Part of a small language model's weights: MLP 704 GeGLU, no biases in attention or MLP.
Each number is 500 + 50 x the weight over its row's rms, rounded and kept within 0 to 999. Layers, rows and columns count from 0. Numbers have three digits each. The size before them is the row's rms in percent of the matrix's.

# layer 8 MLP down (transposed), 704x256, rms 0.0855, rows 23-86, columns 32-63
096:439453499439432480482590496454478520517599440543494520455563416507506448538447437527576532454469
104:477493479475569490474505521434450556499474513540467502565469532455400370498453509485531423470492
101:626499588495492512531472538475551491574409472504490536423515534455471500444453465506419499526478
103:504423471530472450483506465472537482545435526462524522480530414491505522544521465468469571529504
092:547568470426434532556561497419473394516430460522558531474503541523474496557564417515577486524431
099:481493540438566525479507424590476527592585526474550351487574559571606536503462524489551420445478
099:561494563498483538450533423524480481454525507530530437521684472590557530460588481420451532486492
099:501528505441589515463382495495463438459521473553543472529507536505520586535586533505536452576507
103:548471451481468455554591507509565610419538403491576538458462476451518448494547573565588497547542
101:612501522473428447471483495489513481483533625551466420471474420618565411529554498543457562494491
104:527489554453378475526475494410415547489455469544515455415579451574555516558476550606499508514477
100:464523431413550538536444453535487560541591503548523483504489526474491435506432471572475456505469
105:559430456548521559527520474541456530495539511565488448512510482483486474482495458596475540401500
104:400447457526518459542489432366470597494449402487444503466495442620603445497481492491512459571533
101:416453535435498525509507416491596418536515504505450584504543479441469503525405435551469467451507
095:461481431582535575527469536508433507488521404489507511515555561558454480484450522431502481511522
098:465406503559542425505454415327416492480553494488532413454556538453600444545465483483468562455559
099:434489558473487514481558468502461531533503519516439463579485494481491539577486451454541430543549
098:600496559575517499490492557499532462535498520490516473419552498501396468505511519516413558434474
095:508474388519568612432429521412515457547484459495575429509397500587461535489478506574531554483477
092:475465510531420530569465451530538532417520541463432519506517527472499546468554519471588491487536
100:549533498563489505545557493569512398411494447506429519493444470502520522522457540505512495470520
095:535477454495360459583438449552488387444406514618517496569484457541544492458443370504538456515488
101:554441502480493448467507514532534544519550524505540480525400535394506455560466472506533418498457
102:576490569531465456553499565424446562517394463536460501442498428531559569541520469431396486529418
102:409520514575462439518515577509544484519436544480576459497515492570463497500364453459571544493505
102:515467436508543416454563540450506534438485460561486553522478488433550461464514518555433575580435
096:489561488532533492609502461465467455507514418609425468475504567464486514531502450525464519556507
096:457435399495478538552446551475565557601543500469489486366477479523487470519525496504573518496460
097:398474584563475566460469517485521414424558517420474511575575527472473457514445496530528465559539
103:481431496466485474413493571518501525540489451516505597548475485589513463521512583451531540414577
097:471566451453628505453388564438507572453501545477471530593532581577445597482463433415462501534502
096:488500465491431464455507545499519490432506408580548520481490537426551578579417517510422557511497
096:439652436449481481411433413484553452507501547492429489538425556516454545531507491511494615451553
102:453515464469462522499521520445536498624474489550541514524514525477525531555511430481483522449462
099:569420608451589454582548473393429433486429470480513510546500505528559449539498559430543467532460
099:469508499513491546544470497344458589448544466423509421509406409442508481401540494514482601485518
098:529536531523499512403422521617547468553465541430436426462490514468384556568415573483545520588544
096:507513446489473454514460440520525585495503489422472456489387463556544463493553504532454601515557
095:526505500501445500534561486574474527468503437439531540524504466496510487552468526478417443626476
102:576484503450488406505447460446547480508467554552581567555564469491475476395530491571481530503509
102:458545611570484493535471597464523483475477552524508560483531561549530567453474538508499539455462
098:472537460468481585472484394416476468504462530449479540475496485517588503527482450567593571523437
103:515592549577476476430572525424535526492446497547491532520440536558526487550559491573492565514566
105:524494500479433484458515377502571441483505370488531470487518479374512466393488454483460553493511
094:642561491481462500484545479520325395501500450454493487429423491406498480532441560478505545505525
108:402482504480521468472464536503495511463549513499450418541502565430438489597495533505515559532597
102:465534496516540572506565546548523427478471497459486462578502414617548488476505502537597495486345
096:399490529579526483494448541440548483413405503521461500521558574533461486479506405587464516516537
104:478528496584511544548458439502574522530471496519530532479494446526368592495450419483534514479543
104:527483398523469526485520476520511482466548567563465410510476519507567456573473491478432430488547
102:507485500509549447590455463455566417568511614502540520411489437584573546592553421523545500505551
099:519566495511533536486453458540484532544494461532424443523508553550505458433560479494447460591538
108:493506458599441521509559506553533552435482556471468545439529614440473521567547427514539487532504
109:495601453513487479597514568511498485504384396414526528511539523552488572487456499583432603470482
100:486538541478513542505391515556461463504470463492530448464488572466451499464561466400430472504422
101:409558456545490534598438522504495548545483510436539508460473438466516494515465464567450522415491
099:614534487469464552483484440535561572510525594540497440520457536493548513587505541421387434478582
095:541457584534542519406513517534524480453503579538481499579480464420534491536478490524509494436477
100:566514448505564552479579498523546555529428583557559583443529477545541550528547444573551532601599
092:540537460486509457525515534525492487446372463450514562496562477524413405539541473534502490548440
096:529545534474534475505581461536530470478513591446469515569557409499595477433380586511495564531547
097:450441509600596530590530548457418464453564417519455422536469471501559477477368558460530507429534
096:489498432456544483536593522546533534499512488502509494444546474458557511498460492569479442444487
# layer 8 MLP gate, 704x256, rms 0.235, rows 24-87, columns 32-63
103:501530503394473516442474500491520526508477486467690494473464528462499470546509564427470537481431
102:604511553348571500440536564539465463542497512475537584480474481499449516521601484495509495509485
100:469530485530543607549431443486448471467466437517484491496509465457477540531413437463446485536431
094:434417390541457499427513538564564559467575503503570497490442560468477522509394469462565452461505
095:569557470493501516486522466495518555534544487547515537485422531464580564511510461454491529452436
103:449480512547461559445448602407539456586410490520462574468479521538424454509504476460512461579536
100:571496600493505531520539400562491481526426409384529476551543517548451511494464539476538477564523
103:494517483467528554549442474522497422522513590475433457440553571527472508601515461489529539474543
099:499454509339491528466459429515496566496478555446452415526564526490522481543459497509473571472510
101:513490482575402441475517485578492483502449465524483516436581488440411570496462384534499433418611
099:428577410424496548524452498540550535527521523506490576521613484522539545534455473531477471475509
104:444520522563469581453516592553547603609493547510479566569507514523541547458497513512516450553444
104:513542602481521599559464530614599536446484484595476529479458457472449547534468374522564441461430
101:544521531445519538483469471548519491463543510553436622416502457530410513416368426445429518424454
096:519534484565517567517447521624497547483469498488507432622542507571528491464476571536540584636504
096:555409509520518556491519555553448567529437508509522475489504601447457428516488469456462534439512
102:552437486466465451536487497444495542555471469618462527466488521445553442502554522536553560654512
099:561518467465496493430540496526522417522565481420501484471404525461504469458550467414476466446532
098:460546473493487490541587502508467564500468466389593533525490492425558484438443440578436493508600
090:578559552645503454445496518460459452516543460392470367441542463463571533443496490617554542486468
095:474444493549556533499458486420594485478536570517539526555558471579449501554522465548531529451568
100:504413524434507489512509462489528570458426450456544458440480581501537504540448524472534463431611
100:489503461623475508487563512548597546496522442587439500477461492513486507457401378556571455516516
101:537408546487486484517461607436541433442527479600458517526473523474456451532503535592475447505535
102:475422568547534508540525507483526397508516488527516471362392407603448457545471421453461496470578
100:472502433519502476509489599517522621483544441573517495575538448561480562538514430520490543469472
098:513660451484546491523516458437478567456488471496500556460583491482423401484535541504538544515480
095:434447462500510464498442435432390566588550428474458431539523439552516385568491521476593474500530
103:536472547589517497474468497537478453533495509529516523458530551423510448445612418544548534440575
103:584498572494445506431469509610569560462453500511512513551510503471413508626477499467450549535565
099:480521564468362514486540498553464429623491427584513481429534509445534545492503466464499475459499
097:502532524536458579490519493530523485628416589423557500405538530484499500468527492455509546526539
096:434596449440488591439560488566609461437519559524468564613503517498479521376512467599524511499492
102:485491432513607483503526482499407636533452556568538493514497504428428570495531478470502503447626
103:510519490586557458435494521520596367460435456502557445400567515458474532517529518455541543453560
097:543457519436500512443495505532426485457460509463480557535613510522514460563446411469474403612488
095:447503497520500511593441498487506584477576523542554546579485530546531430576452488449492515460513
094:493541523373508496503589460553395474619480540559380533365518458485499414452493568430467544494529
101:534525509534540514500412503543484506531606401520526515466573557465508615487416476523506478426580
099:507404538429506544504515508568477542502502545465528488473479436534432460621446462522603546416538
102:582445495465492499409543482517468453578386447429491471352452483496522533578547525469530447489511
100:475523467530462571569485497441502575500528495480541477535597470480504449429607523516366517502462
101:427475554490438494517465459432559390429597529584530505515466526588524488545471482471473499460529
104:468603505544476477551563588536466522549509487462447470493515544510412538500451482396427437529496
093:452503520407508543505470573655415504498503497435481443475515516476458572550400478487518386509516
103:443495504496409455451516624543508555450539499506463457523537535532417445497478436492488543467591
098:494585503540475562509423501488593500404600471441504517405501511579458483515468532516528457487518
098:590539432470477503390567609471511494538475480513582491505603600574476593487521381505556438420503
095:580542498463445603447505541488536540500449403408567441492495522494558497506556411450564525505432
098:517472468438505553500427545530474432582545517565480509459563404461479414474599502485495541511507
098:438458496491431456483518479493558534546445536537531483473532502632475448513465564564493604475508
098:523409473558476494520502481506552482475494433455410458557488562504562526466519484498449535458535
110:469572479528483545432468438500558535443530481509541414460564499431437462493473497488459567511459
105:475441483513392594330548459547529506505477489489473574538478546467458501543500479434591490491499
103:576539573492488544506561533504533419520586550428517586558569493532450512518489416470483565453439
102:555532521507470495549408554479471468536433443518563514469552475437532450527492597453531539518535
101:487539471421516613537446474509533542497527515572461523525497495513496545417463446489461512481539
098:496502557495454491495549566503521516473599503479513474428433402455450411486441503506525573440484
096:543504495425445517566456531546548486513603511554494525372553508458536467512610497502611563440578
102:572435496570418514417473531490474478521600560524627476512586535454514458520584550542554521494448
095:541497456590551488480449483548558470529552516523483561502491521532455494516512594540447534467487
094:442483475592471594538475537452501556430493442485480541551498509439556465483483496509436500515458
097:611461562464424530534466458527468412516525465462484429514517508594523589503488529449578557470524
097:481500465614385533513511466516576476462483494597480439444523474505447417442449368493551476516595
# layer 8 MLP up, 704x256, rms 0.253, rows 24-87, columns 32-63
105:509571571518477505498516525514423539462564451456493549523491437436509547406523475510489447468515
103:448493505454541531499490486440448441497438587482554510494455542543398518545471482552519442539433
101:488575532556529479521515467497535554409556499528454493501596455469456572445445607567494514538607
095:489469469487477433558547534372541494491508368470555582455469474474430543564460491458409507489560
098:492456516478481423507529509483552459571470604472492529513428525423521470517487492483443484431376
108:502474439526415417445464431446439496452511502544414477390477476469533592492478547543444500474574
098:517590477458525357468470520460554548506568476488415478516444513525456549469518533453507465552488
103:441538570515568526522471551559534546421420472450558615521510473571500576500504466471544529445581
100:535600566525395492486380586576530573461513466502592480439482532542477527543592684448503366456496
103:482533391561452443497518495483494485473510555478475551454407537535480446522518510459476449445531
098:523478459405530629508549394530455519429528506496466522557576494593498581529454482493545491567435
105:543501458472589630460468533492480496495458507472409606528455439409431480580510335503539505570530
107:462554411598438584525477445519509508519552571472431494480588560494564543540523532509463510504440
103:480490522500512462554554510449538498540535526513512469469515457446514389524505461401442510478549
097:405461450553538613526429571467479427544486435522520494492540559494479539522552549531521480544449
099:486455501516493482536429496465500439540488482485480520490504505433527559495501499547487413462587
097:461500437529521483461490481572563410569430523547477483568443498556499457433472453465474498487515
097:507465538492496449557403493496398438396570488501466426427541459476515566475507464486534449543561
094:446438457565549453390424621531474452550518457442567488528509449456402489469470505550569510476487
089:450557460466428522551521452523457529568503535505537531482602489524455493471539606506531503496407
101:472516469530526503586480539630482518497462524518462429383414478506538495472594583452531585499562
095:527469523449510447490475504441488442492652533511464562535560523448457461479471403478512464543429
099:509541446515468485469512587513538555488572467496563595447482555505473489477592458567504516446442
105:458494579541475448503433575513521460534522463507479502523546487482547485525474529447536507520552
103:450476511471489427551468533534551566514494470468557506496579457410522552471440467469444518494448
106:497527534473455509446439526559519449461338495504554522512483493496537439472510518572585581483527
097:486503520547474462466482600397560562440501531456466435512484587495488453468516403504489564491475
091:512468510486538491495367586543519499393539548530503527420467496462519448448452451491418511511448
095:550468593502405484526557601435425498508548449517520527526533443444524404444555552443466497513485
110:533513467550568479418437471513576491528479376521533469438561559454454452532512533531478458469510
098:504579476568475521539499429498534531444412516503492452511452473510481510550501448570495537446506
097:483378422452524489532434520508481472427500497494485438535398574476483561485484469494485497420511
098:515540476478544536496497435433478460529506460543507535518529409556552537561491519432484486511614
099:485488570466497460525473504421513508517612550541503469498538529506452600451572527540435536451461
099:483468433487474529638531544513440480484584578486539518521496455433581531512484564514545467544462
097:516450565539439701488409494534488562483500575451489463529410560531468538457493456462456455499536
094:556553444516510502471482451505461510420412554561579460434465419520499442438591512606415476603472
091:450442541477577464549451542577507484450536531592529474547482549501520566431489551564451513591453
093:576411520410559499496627488520483419525506461518523521451568514468509499437488484508484455520489
101:458407463495459513524520471438512462523518483446509513552523522542529444506436563527423540432470
097:418473529509508527520452515442501554448493480402513560480494536483528520469509579483429498523557
102:435527492592493653549427436481499494490534525553402539456540460495539499528534498486531551439408
101:502494566479455403415566441530562547501474503598459418489550465486518468524535556444567479472498
104:414578517482536477496504504572424532530632579522436440526466440589468486456501592524415550425433
096:475496596543569421643450413482480546493542504502527504439438406474526512507504537412494507531435
111:563476474535458509464446319512564485505494456448403510485600519466532601558551508515552486527542
098:483447499486563494475508521545486604484365571372519404525478535475532563587536480471568514543458
098:444465499479517563544486566436548514545466440426545490566525561510568519468537435458555537356538
105:499377434495498554529506459462518520452449541529451598400391511460565428542465465453551460505491
100:434559520563474556513449534530492468501433467476416423487415534511542573475472508541579471455552
095:541558503517570537437519469479404488548491492452463523593500572450484507495534483483572524579504
095:580347443518395540588456539528579540553513501509499449422421514471566470419486485437430448502506
113:400562515565428511528496455520508526503509525517559444485518635392404583454488495518485580466519
110:475641407533493424634528464479481486489423534561499522458499504545496570477582580519607622438505
101:499533505468583516597490485424490588544435568443448531479484592525427533493474533378491479497438
099:489491551473608481500625464471388527546539526586540528495398608514500560475472503619532486462542
101:419493464542421443458468392424533519565498409454557477471480484441511453505507460433487462643491
098:492471534483494564528412469496428486476579533386461497524474502433403440564547518426559490520452
100:471568584562470483427476489554540559558474524434492517442454541462564427518465561413502499467546
095:559541486545592498526477543584504466480494508549535594472487486561539443555613581561547535491446
094:398567508571488480393521451478504452489528487536521427418527480466422453476526572546481573479539
095:510405415533545610450520583496535433449643496485566538443470490496482440524511484527554451438500
099:422445596546471496593540459484550571479500558582447572540520373520401491406387401553484505418451
106:475405475527475486482481376446575456521644521472491480514499482492454459482462483473525496560528